Part of a small language model's weights.
Size: 9 layers, width 320, 5 heads of 64, MLP 1280 quick GELU.
Architecture: RMSNorm before each block, normalized queries and keys.
Training: a variant of Muon for these matrices, 471M tokens, 7932 steps.
Each number is 50 + 12 x the weight over its row's rms, rounded and kept within 0 to 99. Layers, rows and columns count from 0. The size before them is the row's rms in percent of the matrix's.

# down: layer 3 MLP down (transposed), 1280x320, rms 0.117, rows 153-172, columns 240-319
# up: layer 3 MLP up, 1280x320, rms 0.231, rows 154-173, columns 240-319
down153 111:28 70 42 31 09 43 60 42 56 56 39 71 57 46 32 64 55 52 46 52 36 39 59 51 45 46 36 36 47 56 54 48 12 54 52 44 21 36 61 46 50 32 60 51 44 38 28 60 59 45 61 41 33 59 58 43 43 48 42 28 59 29 44 60 38 29 30 70 55 35 52 45 42 11 77 54 65 45 36 44
up154 097:38 56 38 44 42 49 45 49 37 53 46 53 57 37 60 47 54 28 53 40 26 48 35 52 58 41 81 45 68 52 48 76 67 71 36 59 45 39 44 61 54 56 55 48 49 55 43 55 39 43 78 67 33 48 55 47 59 56 74 58 65 52 58 35 52 38 39 48 52 31 49 63 58 27 34 43 57 60 47 43
down154 091:55 64 45 24 48 63 65 52 57 44 53 50 21 50 48 41 56 32 51 55 43 28 53 46 44 46 58 55 42 49 56 41 33 68 73 59 84 47 40 61 50 23 50 68 50 45 51 51 48 59 57 50 48 43 61 55 64 54 53 50 57 61 52 30 54 57 61 54 40 44 41 20 55 62 52 69 59 42 41 50
up155 103:54 50 50 51 41 67 51 36 58 53 50 40 54 62 77 28 65 53 66 59 67 45 57 74 47 82 55 54 51 42 62 45 39 41 53 55 52 21 66 52 42 62 69 51 40 42 33 80 63 41 53 53 60 54 55 41 34 51 32 56 51 40 67 39 53 21 53 51 45 42 63 59 50 41 50 65 37 67 42 50
down155 103:39 49 66 62 60 40 54 54 30 50 48 48 51 36 30 43 50 35 69 60 45 44 42 53 49 47 56 56 53 80 59 53 62 40 66 52 50 10 25 29 49 54 57 56 44 69 58 49 62 70 50 53 24 51 32 43 28 51 45 60 34 55 71 54 49 48 43 50 74 67 34 42 51 61 47 71 51 66 48 41
up156 094:53 43 31 41 31 59 34 54 20 40 60 46 48 72 57 42 51 37 64 37 64 47 42 55 36 36 47 40 62 49 52 55 41 58 54 49 57 71 50 49 40 83 60 65 63 75 54 70 43 58 50 55 47 42 52 51 51 45 59 50 48 48 53 53 50 77 54 69 38 61 40 75 40 36 48 59 60 56 31 47
down156 109:31 34 29 44 58 46 56 58 49 37 58 64 55 60 27 37 30 32 46 31 46 53 17 49 49 31 39 31 43 58 46 46 44 40 54 62 64 60 44 26 59 65 50 47 70 46 27 51 52 52 49 69 41 40 61 53 42 38 30 28 47 44 43 52 47 57 60 55 65 63 39 49 45 50 49 42 53 29 32 53
up157 097:62 53 52 53 36 67 33 51 50 61 58 81 49 66 56 52 43 51 56 44 34 15 63 39 43 54 62 34 51 52 44 33 64 58 65 46 39 41 56 48 51 47 45 35 64 56 52 58 55 47 47 32 55 43 66 40 47 63 60 69 58 57 36 64 53 41 51 39 56 59 53 77 67 49 48 45 42 45 22 37
down157 095:47 53 60 53 45 69 41 43 39 27 66 31 46 62 34 45 40 70 57 50 26 33 47 33 44 59 59 32 49 48 52 63 52 54 36 64 45 42 50 44 44 42 35 72 49 50 48 51 44 35 51 59 47 46 28 76 66 36 76 56 54 37 39 53 66 47 45 64 41 41 60 52 68 39 47 48 46 37 46 56
up158 093:25 60 33 70 39 53 37 59 35 54 62 56 68 49 54 77 57 65 42 39 51 39 47 68 68 69 54 47 46 45 43 72 66 44 49 51 35 50 55 55 36 32 42 57 15 43 76 29 58 45 48 30 53 55 50 59 60 75 36 52 46 62 58 51 46 65 64 77 42 49 47 69 67 48 52 63 59 49 47 35
down158 095:34 73 60 64 50 48 49 39 52 37 51 36 65 66 51 47 47 52 44 63 49 31 59 63 58 61 80 55 38 39 44 49 44 42 73 31 74 38 48 43 35 64 47 87 38 57 65 50 49 62 51 43 38 68 47 57 64 46 53 51 39 47 56 36 63 35 56 45 53 49 73 47 76 59 54 55 48 58 34 62
up159 090:42 44 69 54 81 44 43 46 57 46 62 62 26 66 72 47 33 39 49 53 56 51 63 45 55 62 31 52 52 60 54 50 56 44 47 26 45 50 39 15 45 39 32 55 30 39 46 47 72 46 48 53 61 53 69 45 71 39 44 61 38 31 46 60 46 55 54 51 64 56 63 44 55 55 47 46 71 32 56 64
down159 085:14 76 46 50 50 63 33 49 57 58 53 66 60 46 52 29 62 43 47 24 40 39 59 42 45 44 67 55 42 37 39 54 42 50 46 45 55 55 67 46 45 49 43 52 54 46 46 40 39 60 30 49 69 63 62 58 50 38 52 50 58 53 40 58 65 38 52 45 47 41 71 46 39 26 36 69 53 44 46 41
up160 101:42 37 46 73 31 80 45 40 50 60 48 43 46 46 50 34 40 55 36 37 53 71 77 45 50 59 70 22 51 44 55 77 54 52 66 51 36 37 46 40 51 50 54 35 57 43 66 55 49 43 46 40 48 45 39 36 44 40 47 45 60 35 52 71 44 60 45 50 52 62 47 51 52 52 42 44 57 53 40 59
down160 089:38 53 45 46 51 59 46 53 43 59 49 48 42 48 53 40 42 32 73 40 55 53 55 41 64 66 63 62 33 56 47 53 47 41 38 54 37 41 47 55 62 18 62 60 49 48 53 54 34 48 36 46 37 25 56 45 51 12 45 68 71 44 57 60 50 62 55 68 39 51 63 46 71 45 29 52 51 48 51 27
up161 097:50 77 58 58 46 64 44 46 30 48 30 33 56 62 60 50 57 52 20 86 49 51 51 37 62 70 56 24 45 37 39 54 69 55 48 39 52 55 51 26 57 36 43 43 53 74 76 36 50 48 42 60 47 38 54 57 49 29 54 66 43 46 39 53 52 36 54 54 46 38 71 40 59 63 66 44 55 49 37 22
down161 094:50 41 53 32 54 47 79 68 80 62 71 59 72 71 29 73 30 63 54 51 43 57 47 49 38 49 39 61 35 40 41 56 36 43 59 56 64 62 53 66 61 43 46 53 70 37 49 56 44 53 60 38 55 37 39 50 66 25 52 45 42 63 55 36 62 57 52 55 45 52 63 41 58 48 64 33 45 58 43 28
up162 112:37 34 61 40 53 44 35 61 50 40 53 65 51 47 40 51 45 50 43 41 77 49 67 46 55 57 48 62 55 68 42 55 37 34 41 51 54 53 46 72 53 47 71 62 56 59 78 63 44 63 42 43 51 76 69 28 47 35 33 67 59 68 53 34 70 42 50 30 56 37 59 56 46 42 46 33 55 62 25 54
down162 100:43 49 47 61 71 62 27 49 65 57 48 41 38 51 30 55 33 39 38 51 53 67 80 52 59 61 31 39 24 51 59 49 40 51 55 68 58 50 56 49 39 16 63 46 56 62 59 57 48 42 57 49 67 63 61 64 49 70 54 36 60 42 47 61 31 87 54 51 52 47 41 62 46 33 68 51 59 52 38 48
up163 102:49 39 61 49 43 49 36 51 64 27 57 62 42 61 37 61 61 44 43 46 51 41 39 71 54 51 64 45 56 51 53 48 40 49 91 25 76 56 46 69 64 39 52 73 46 55 58 43 46 51 50 45 55 73 49 68 63 41 72 42 49 38 58 60 26 32 61 42 36 61 31 39 45 45 39 55 43 66 53 51
down163 101:49 28 47 54 58 73 47 33 34 55 75 40 63 40 64 33 52 58 38 60 60 36 61 59 48 43 50 56 55 48 57 44 54 46 56 52 63 59 73 72 37 29 46 48 39 39 54 27 42 51 52 52 55 54 50 50 43 53 43 42 51 53 68 57 40 43 60 69 42 39 20 66 34 67 40 53 92 41 36 55
up164 094:33 31 60 86 55 36 58 37 63 64 47 55 50 55 55 61 44 41 40 51 39 42 49 33 46 42 61 54 37 31 45 50 51 52 59 48 47 55 44 50 64 43 43 47 32 57 55 60 48 62 60 38 62 50 52 37 31 72 33 74 44 58 59 33 60 31 56 48 35 46 43 34 31 61 50 40 45 60 27 51
down164 092:38 55 38 64 42 57 51 51 65 37 42 59 42 64 70 74 56 48 46 46 64 50 45 34 51 27 78 63 45 59 61 44 79 60 53 45 59 54 61 79 45 46 40 35 45 49 46 45 60 45 57 45 38 36 63 64 41 78 38 53 62 55 60 45 44 66 37 49 43 57 51 72 47 56 46 37 53 36 22 44
up165 101:52 66 57 42 35 48 48 52 43 55 38 44 36 73 48 50 43 73 68 39 49 44 35 42 56 39 62 50 39 41 44 38 56 75 39 58 57 63 51 51 53 50 53 65 46 50 57 36 49 33 55 48 42 34 50 41 58 50 27 71 35 82 24 46 75 51 67 50 35 42 56 44 41 66 59 58 42 50 49 45
down165 094:57 62 87 45 53 67 65 32 46 31 51 75 48 59 44 58 62 32 42 47 57 46 13 34 52 65 32 39 35 43 58 25 45 34 31 56 40 62 48 47 49 34 49 58 45 63 70 51 60 59 45 40 70 14 44 43 44 26 55 51 71 48 48 57 55 56 56 45 62 65 54 35 64 53 41 52 48 62 51 54
up166 097:41 61 57 47 67 49 53 49 64 51 61 57 51 71 68 82 45 41 27 56 38 49 70 53 53 56 68 32 67 66 39 51 68 77 50 65 51 36 36 59 42 61 54 34 48 46 64 30 45 60 55 24 23 41 45 55 53 49 46 42 34 42 53 50 70 38 67 65 58 62 46 42 51 50 54 64 66 31 44 47
down166 090:54 37 55 43 32 35 49 41 48 30 45 53 49 37 46 62 41 60 58 56 50 42 49 64 52 66 41 47 62 50 53 52 60 52 46 61 39 34 27 69 66 44 56 58 43 41 46 47 41 66 72 35 60 55 53 63 63 44 45 38 49 31 44 52 47 56 43 58 42 47 40 41 68 56 79 75 58 54 56 27
up167 096:55 55 45 38 52 59 30 60 40 45 34 42 46 71 57 43 33 71 41 46 55 40 32 39 84 60 56 54 53 51 51 75 60 48 43 50 47 63 44 48 61 41 46 45 34 39 49 58 42 60 60 56 58 58 51 49 48 65 50 45 68 41 56 59 52 39 68 50 50 66 65 46 53 39 37 65 43 54 26 43
down167 096:76 60 59 60 39 41 66 45 50 54 36 17 48 52 47 31 47 63 45 55 43 73 55 65 61 44 47 49 51 65 50 49 38 41 60 23 45 53 50 42 58 47 38 38 56 43 58 35 52 51 54 70 51 26 66 60 58 32 50 47 54 42 57 83 56 69 63 64 60 62 55 61 45 58 45 57 48 40 45 54
up168 099:47 48 61 74 34 58 41 65 57 61 29 47 73 75 49 64 62 52 55 68 39 41 47 35 45 46 52 70 56 46 35 59 59 35 56 46 47 49 75 30 39 33 47 67 30 46 63 46 50 49 54 67 49 63 53 54 48 34 51 34 42 41 48 40 30 71 60 65 50 36 45 45 37 54 61 62 52 48 43 49
down168 098:53 54 63 45 42 62 57 70 49 39 65 69 54 35 50 60 26 51 56 82 64 50 52 25 44 31 56 39 45 43 62 32 68 35 59 34 46 46 58 22 52 52 48 27 46 32 57 48 42 41 58 47 48 63 73 49 46 40 56 52 65 65 40 58 66 54 68 42 53 75 39 54 61 69 55 46 50 42 52 51
up169 092:26 66 67 61 43 67 43 49 39 52 23 38 43 37 47 43 52 30 39 72 55 62 45 34 52 42 47 40 63 40 36 56 61 56 63 63 51 62 48 63 53 46 45 59 44 55 51 45 52 52 53 45 54 45 48 58 62 63 59 53 51 41 55 61 48 36 40 40 29 51 58 50 49 53 59 55 32 47 45 29
down169 093:55 49 48 59 52 48 60 59 53 56 57 61 34 38 59 58 54 60 37 75 57 50 49 38 42 45 52 62 38 51 70 62 42 49 50 54 38 67 33 73 62 45 26 59 59 48 65 52 52 69 65 50 55 46 58 26 37 60 52 69 56 47 45 59 38 51 55 58 57 54 69 43 39 62 59 67 39 59 45 52
up170 103:64 66 40 53 60 51 49 45 40 53 55 48 32 46 22 50 57 45 45 51 60 51 40 50 51 43 54 33 60 45 61 58 31 54 45 43 62 13 52 45 56 41 49 31 28 61 40 51 48 53 58 29 59 50 72 60 54 42 49 64 54 58 41 41 49 48 60 64 53 29 40 50 57 63 43 68 56 42 45 58
down170 094:49 33 51 46 44 33 47 34 36 56 51 44 71 34 60 64 53 64 63 67 69 61 52 29 40 57 45 59 52 57 38 47 68 78 44 64 44 45 54 65 65 29 37 43 40 65 59 58 43 50 59 45 40 34 45 44 57 45 48 60 58 41 54 43 31 65 76 38 68 57 37 41 66 26 51 56 29 71 52 52
up171 101:56 50 58 61 59 71 23 54 35 56 37 24 55 50 69 50 64 61 62 60 41 55 55 48 63 60 45 47 38 34 42 38 71 68 59 46 66 60 49 25 57 36 49 56 70 45 61 60 23 43 25 40 40 41 51 61 59 35 42 53 44 35 80 53 77 38 49 49 34 46 55 44 64 78 35 50 50 45 49 48
down171 093:67 66 49 27 17 58 49 41 77 59 48 64 50 47 70 52 45 69 44 64 52 67 31 46 64 43 63 40 25 34 53 52 53 69 38 35 55 50 48 52 67 52 66 58 64 55 69 71 68 61 38 59 48 53 49 40 47 54 53 43 70 56 58 47 58 55 68 43 51 51 66 27 44 48 29 53 49 65 32 41
up172 105:46 50 30 67 62 50 64 50 40 75 35 71 70 58 48 52 52 40 49 41 58 55 64 57 15 54 52 15 59 46 44 48 46 58 58 43 72 51 62 72 35 45 63 58 61 39 50 42 48 63 61 58 73 45 53 55 35 52 42 46 55 58 30 33 42 38 55 42 61 39 41 53 39 71 49 50 47 60 56 31
down172 098:63 57 57 40 51 51 44 53 49 61 61 49 49 44 40 68 46 33 75 37 43 61 59 64 47 36 56 68 53 41 58 49 49 51 59 45 47 42 42 63 15 57 26 37 34 40 49 60 45 64 60 52 58 63 53 55 51 41 38 31 46 56 57 46 41 45 53 55 55 62 67 40 52 65 69 59 46 51 49 66
up173 094:54 76 48 41 64 33 61 52 53 40 24 69 57 54 34 46 55 46 42 45 46 27 38 46 56 66 37 48 52 43 47 54 59 46 41 24 45 44 76 54 45 48 36 26 37 36 49 48 33 31 49 46 63 61 65 39 49 57 44 47 36 44 42 51 61 64 46 52 56 43 36 42 46 56 58 42 54 32 40 43